From a checkpoint of a small transformer trained on Wikipedia.
Size: width 128, 4 heads of 32, vocabulary 8192, 6.56M parameters.
Architecture: RMSNorm before and after each block, rotary positions, no biases in attention or MLP.
Training: a variant of SOAP for these matrices, 450M tokens, 3431 steps.
Each number is 500 + 25 x the weight over its row's rms, rounded and kept within 0 to 999. Layers, rows and columns count from 0. Numbers have three digits each. The size before them is the row's rms in percent of the matrix's.

# down: layer 16 MLP down (transposed), 512x128, rms 0.24, rows 127-143, columns 0-127
# gate: layer 16 MLP gate, 512x128, rms 0.255, rows 128-143, columns 0-127
# up: layer 16 MLP up, 512x128, rms 0.274, rows 128-143, columns 0-127
down127 104:506447513554485478511516510505489507489499471462439475500521495475472528482522519516496519500497512479502520544526481508505546509476540505477525498538488498515530458483509453456474529509524468504453509491525502500545537494486510508471499508462460506550554467538476456515466518524514517486503534519461517505476479518499522513531501498485499526458511501515504499447540510483523523485504
gate128 103:491494551504466487502567567494487479509480512494511532498510500472522513505499479491538531502498491497487483470492514541509488501487495477485496498513487496485466494509550525507487493469488457529483471463444463519536511498514522524525537459512479478499487555499511491558488469523467476507468461474509493477497522497445531496551532517514497507505440470503521497532510500460522490527508
up128 100:476533486495485520505519520500501540510534532478495479515507508539521501490543511504518461504507527445469498523466505507508458517529514524478485503490508499483508503507465424513518556469491455515500518506509492492511525487532531509539480513505497488516494522490506491499518508536524428486503480499416512518534457490501521476545492506469472511494462542488534536505518499502455509469494
down128 100:476500477491492526489509506526497492481496475530542500446508472497545512497502477470499461533520490486491458548471489511527467487499472495543491492513567480512526506482498534556489461484487510559509530503505530476509526485550446470441530489444500517498502539501481489510532511503531505503496500484552508514463478467502487500455511510522486515489519475484492505507505487511499486531457
gate129 107:505484490490510512500501486522491498455504513506467517524481517483442477488505455497496472525509524492492475507482528525520502499532486501526515438518525540450503529509485544500502454506494502507482478526498529484503515519477482512478468484460504478497541493512567488474505465491485503506513520528510545479546525534548486512483488486515531452500538492547474500488552513549502552542503
up129 100:491542496518506515481478517481519517523506476532514495479499532520462506487495507466505507485495536557449506475533475498485511505503547494488484484543532482537485505469497493548504532515529537471425523492486560479456566488508529531509514466506531512519499502465506500502532514511518494484493522469516538492485495525511507538495506503495521525516462500482498474494558542525538476509516
down129 097:501479503497472503530455532490478509473465506518533513456480458480462494510526501476461487502514499493472496504461525481464492471515498529501485487496479512462497532550540588512534501516498534548489497481465448547509476490455495507516533521503508516500476503503475501464481500509481465536496513517496514486484470505509477479472498538491489564474490500536513503491474463522538489513474
gate130 103:500463486517511482470457544478486524472519505494522518453490492485474470495478509516520531516542476507515522483541480485497522498525436443479517459485486512498520495451527484511493494487521511463499486500525496490437503484471489518462487516555467536454515533510492511500509518501455528508460481495434517502515508496520488483505482526511487548467514474513493554511484527489506537507500
up130 096:475538529490505529481515485496473494499488494524477516479519497448483494542472524472497504486505470510470509484519465467478566488452464478493502480500511524517497473443509494467497530504455441513440543504463535517441492484496489546530509475487471459495493526495511507500550465486533508490482505504509509505516474490529492493485477472494531464472473477513518497519469481499515535519474
down130 101:488526519488489499523509462484492482543477496505531472513487499516490510472483518507486455505532535502546475499528522543495490468505502491500539481510545508474453470500445494519515469539488451515546473542473502511507500478499499484492520540500515501510515466484506492472483435487543516485473544507479483529495519518522510498472495484456495504491466480518531553513498545452484460547507
gate131 095:484462506502505506521509539483493500513476496500521512525466454524534513495507523482502508526498457483493547521507490495499508485493515481560534540492503480522511521508514529542511438462485556499515473492512501504507500511515504519475441480495421497487496557499512469479476480427470504480461521535484553492488511487484470499525496455482483489520513519503518485509488499469476521489531
up131 104:488486502488451488468469485520497539484519505512515482529465471489503475540500531495535482486541504487497489498500489532505547498495508499496490501505483497521487496459516521452483492468498500496441474452465483534531543497489467482513483536512462466492475482490490481452514515522480498517503536495502510545556486558484490538498448520490527470506476513498484493461503557487492556484463
down131 095:486508519547462519486522515488475462483529502525447511549514530547482552478511466517490509546497500502492512494533491470528547496542542501519492527513529466496509487530493478511495533534476487477544514551543467516491480429508507499438497523510483474478523499484451490480509524501529484479472486516471496519488498477500488475492505449504507467515488492499538498492528515519503520506500
gate132 103:492500499502465540465539482510475508476487511518470487495516514496479495510498438457527513534502497500507502494485507504522454523527501484493478521485496464470457493550520506512487461445479458498440484550531546495447471512544491533507486453472533497506534509508471477503469545476488493462496532507480496475472500529520489471498458507486508521509518482539496509498536488498496457499480
up132 112:511494511478485501487479535499554500469478453488575480518499511502514509515496486547512479503513491489479545458501513511493471477479476552467551460474449506505528510516502482477499491499504532494497535504497480518455510525493512540485490517523499544479490498503480505483497542473496480523497477501485471495521507493486467497528483496552521483507484560472467552475530504500442453479490
down132 112:478575494513494457497483489464510443512494480490519499504507495500524536497474491518471483519530521477507508527578549524526523501501487539520497463499547531467501519478469472501526524464478512508502498496492504523511505520466493497525498479530480431489524498514516539443531459497504495509516514512460465481510476487508545483520530529488500467498515495474548505506505486486503455508490
gate133 100:479547510523525533486475522508520505505531502509518532465492461543467490491481500476476534491524472500480491461549481499551507489481500528550458506526497502544506470508453523499489490488486547484522523448456482540489496467470509491513465544450472502528481486509524505513544493530460553544474524513481520479518498505532508495499494527481514527475529517474478501483522493481497484494508
up133 103:534540478450505492509486478483540509470473526505540506475492515517484518504531526471524518526481499462494548501510466515478515499478482494448516482508496546487496491505488515521478572496537480473545533465488486520473515537491523493457483513537535502533459468505525483484522513527531521516522507474537494522491477461484532505495459530550525453505467507488504493518499538493479515513484
down133 094:486496525498458445495525472535494492539465516505478508537487490442524482489481500508547496483504530533507508501523503482501439478522498509519485491463503453481501524511518488504502490493464508486487447536487549465511499492511483458445503507490514491466510508516471480506476514490542475476439487538481465545499551507552527503489501526476502493499484491496500546517484502537550506495495
gate134 101:503526483465493534482526482493483470523480460500513543507530534531499530529478478504538551504534501505484480547549502490479476548478498566502496513485461467503491514497464507465509502517470502499507506485453509524484514511537507505533508528554515512488496516524511498523469504503502473492537525491510528497516518515490477506546532470525487515522495466500490523452514501482441426498491
up134 098:510525537493524506519498489540489556500492488466502477535496530484498522479498525496438506557486523531467456547489504501491458492502475519439484490535506482502478502491488449488523519475531515488514490501497492498475461466527487510517521513503500530469467484436509519500502482482504492490488499529490500462479511510502472507506492556550492517516566467506484500548494471514538519496535
down134 099:508490494560518510515475527505520512488483471532507498501457445494509479548482506520494479447521516496509527458475508481474493478501505479529552470501461508508521510496531530520489522512494517486456525518544501466535471501517502507488460525448495494513539501533502480458499486500477557484539495517503475484484516500525496499485507526451446470532546540507485505501474503547491526498479
gate135 104:502494475472493530493565506502487504552483494523512520520548469480538506486490520490473497459468515461496496461539496491521538485518513497514474507429490523508471517538513486503494456462497510445473517491492534473531541466514475526502515507500495447474552525494532479475482533527477476485492521513510514478524529508521490508519511494450519488462458470493526503489495524491502500543502
up135 100:470513516496504494515523502482499514479516471502461482516531515484464526482490477476513534495492523519499501490476517513476553542515468475467451433508491487471515458482506509507502483538499493510515473514533538550495513519515465492508502516561503495489504479525491513470504507530503450523464477535501472485533510508555564493498503497495500519469454478500461456555515504524532471488513
down135 096:498496483496516457494517506537521520495463539543534490496485509487523477521505508493469532483523469471522490474493503485460507490470495514480491489478470489486495511523511516495480489519491510496512506487507533543496525559497487494605509490452497484552479492555547502484471505517519427537500509513486503482497498479553466514472480527498511468504428499504506490483480492493502498479491
gate136 102:454505482491544489500505444512466509449507498522468516492509456502486475486466513506472496481495525481514563540518503488521529502526507488501478487474521510523528504501507530453489479482499510471470512484533542449541464521493479552494479522469524529536502494485494519493494512525484483516482540478546492555475536524525506504507487477508521523508542543461489531542491517501523509524476
up136 099:537537511483506514518518470474482499501580499497460496511503484491505518505488445518470505519530520508525507499493497525492517506484517523471478491484509522509491515544517503523481484472522592523516486488497471483523499509489524532460542491518484486521515459503494472495490484508473505496458462529487507491475518479489477471500470473543517444551512549472507461485540527482531498524532
down136 100:546488487486498553495474545499501510475482526455491446501497491532463471535474495483491486500484525481495496471490517507502542523489513496478461501506457476490459512491514525451465451486464509489488498543542528499498475490520502506488494435525501534531440488490510515511489504508479531541476477509502476525468486508494517550526457515504505529505464548490511545528492483510528516520498
gate137 102:494502488484510549496480510494478473477476503490518520497486454495473488436466503518487476511441520484485527477462487506521494531497509540468482496450496491486510501470492488524500498491489506500459476534530511498518492512470461500460537484499490514516527472493532522444413523489523489501518538474526542520522510529477515528480542502470508475492525549456501549480512507478497491518501
up137 094:469443461499482494457478514532526520487540524537527475553508526470509526524536454483517523452527493524537533508517502467514518519516512473483468509475517484523485441462513481551475469483510486518517508508517493520531460505477517499491525487500494496484450483506515522505509536482489473520518533514499490510486502498501482525552476520500497502525489532449486490462499454513474491541531
down137 101:509441470488437480494483512504486500482479499525502465472507474501486469479525505481507459528504515490520538490493487532487482463465514539473481529472508519500549508514469460501548484477476485447500478476507479459469498467480538496457455523496479487470491444543526507492522463504510479473463464466519484501491499486525470502505525506521513522524465480480476483540526514493538499493510
gate138 098:524499527494531510508503505500471506517540512520472478473468492485516486504502486493494455517518480531523510509470496518536495465546527518457493514511515508528429509510522506465499530487497487519504528486516501502501561483492544507455540525485531461473502429504437460505485531512455484512518512457500501504492518498513518483490470533493520507517462504488440489510531472495460539506480
up138 098:489504495481503486515523502495498492524490493519463502519495497516545520526487501497465541465493520473487489531514501472478516512465464476479486518529460450470536475493524477512493518470490454523460482475515535517523464525546444516497481490534497524530549485499469473481511465515472487510511525488520506488516524503497513508446533499474521441485523483444530472511521456468521494463534
down138 097:541465461509505512512479510507458502489520496528493492477447490450471482519497508539529529550506519514482517503484505518499470522560476489473476544480495533503440468503509489504498489499531475485510525489503488482495556502506511466507469493519548491498500506489502488480504495498431503515525494494516448532538551531505493492515489450514473535527473518512492532515540478478451509516520
gate139 095:484520565466482509486511458497495474512514509488534514460510494442516533487483582486536525500533492517494503487495526510489493453498502493471520506486466495544516504490516509545521488506532493496489503476534463482528527460497502443509464513494466496519525476471547472504473483467530540476518495485531463497537476510553472526513518512527493512481549497522476496504489504508516504518478
up139 083:505529484478455504481519491492501481475508487486460535503461550472498514512515457496536508478487497521473491483515531508507509518524506512498568515550511511544470486494521497444453513520503492504531512516502498496495499563505521542501463516481472510486489508512506498531477470454531488525497530502504495548448470512492548508484496496498504517514492540467433446493508482488509452517504
down139 101:483509514493557462485519461498530453526532504549557485495522484488508521476485520483485494541490494515518487502468478517509443443453490510485491494489491498484504529511528517567510489470536532512492485471541522493513536468497496434500529475504499509531503517545529479517491480488527501512514498476543499479524503517520442500510470502497507517483515479489462513486513504506477505443483
gate140 103:492491505510488506482477533479485481471507507496534510545478516506506576469519534424487506501454522476506515479518484492506522519484522482488457494515482475489473463512540476518519526506490552482497535515514516499509509533465431524493517490487515511470510495486520494510517495521481531520495481507534458506444521508480497505514501484461535518519508486502481555470489489475466485425514
up140 103:514481537501519515517539437489496525442476451507494459497484522490506494504473477522519489495526464503504507544499455528497510532481541509485500467506511510487486484495461542501466496547504478539434496536506471492499504520488512498513510491493543466520513539477506517495501528478497433493518481480510552486540523512489496540506484511500476492547516509559504495474489528535490487507473
down140 103:507482499530491504463505512497513492546493495511513510522429482519501488512535481517488509488514477534450533518469503466515506488511465531483473499517499499473507486453496479507552481506459521482492466496480515505494476519506556523576484510484486529530508494520511471472544514474464492508478496516488455496453491562513471499475508536452479486498483531500488510465564511517490489513488
gate141 103:482518538531473499558507428506514445532480501534503474491491483483512499491483489477531502532520474519522502487459520514521471491493509534518520554463493497464496480537527495523472492513509510495523549506531564526522490497495493501510491516447497529468465551494496465500486492477525485508505517526497477520466473499497509508482544554536505489456485540494490447503498488485506476490495
up141 095:499506480530521481524550545455483506494498467511463512462525498496518488520485493507536521493511503498571473486479501509510514496522482502482515550502485472467486523508501491460490534490495564530508486504489486474536486511475496467510496511533527464472532507509477494500481476528494524520503467528474555508462505452479500516500552551513520488470429493509512548496492489490456491524501
down141 096:532472490522503496435537493534484478530553519482475536506516520524473514520478488528482462485495501545490564532488498465516501518482503448523486479549544507493479476487486542478517440480494523469524520486483490500494503450494476473551511446496507511476462485482513521488550512536506452489505499507482485495509477520521473485504508500537485501476504509506527482498480522490502501500546
gate142 100:489506482498493540502500528556529522559460473481541496523504477511451478527522518502457489581540513500513516505498462469522515496483470559493546467512509466509505476489478486510502520493494509502511487451475476491507501512470500516516479525486439511499486506485544482507510469511493489514456508485488501508537511495513444492521524488498507511521499487519549480487504531541480541471525
up142 096:508473552499478492512514554482523495497494460444502468519467486468530491512483472488529546497461524473486522495492477517481493500487490515474475506491465543493463537504518496520445493514551490544465505496481501553505507528537485494466554537492510496541499519471487479476512503496474512499517521496504533489503482496491541505482490517469464468513507514557552527520529518530504513515469
down142 088:496493492499535449492505482546504500495497531570510470497487494516497478474514483463464520512503480500510525464508490504532487489507494513482492514430515460515551511495479493531531457477499511444536484499519496463514494441513519500461490457500523531464490444516513524482478480479547489508476487509494486523492489510495453499474510482515528509504523494552455513501498490519461523450509
gate143 101:482470520505589508536502479471470466504464502489497517468478505500538516499508510492502455480494422496492478549550485490471482489496467480481479460506500533494487525448517464519460515513499516534553485476486520526478486531515484500464487483501521512517516494546525485485507533498529482529495526526505517509491459497494523543477531489488512498520532536516511507491508471510475508492543
up143 094:496508473468483504473528477540502513525462543490498494511511471521456466503483472502495467467510467465540501486552495484557511475493493506444505494474507550528481529506536469505458491520503529479526483470505509518492517514477483535502521464482539504535494494465515470505515496514454495519481489499472471494461543510473480491487477453507525513467505530504528519483544475513486492555459
down143 096:503537549518519528482492462469521492494524462466508480509520508513499525472510485515471514480497489537505477533493538514496451456509467476472471504519494528464477516501444515537510555466471467505513505555510488505556518526528512477488491496482543500502511490501480516504466485519521536518481522491504528501474466503491528519490535488520458484448466513480487488538460502455487522479468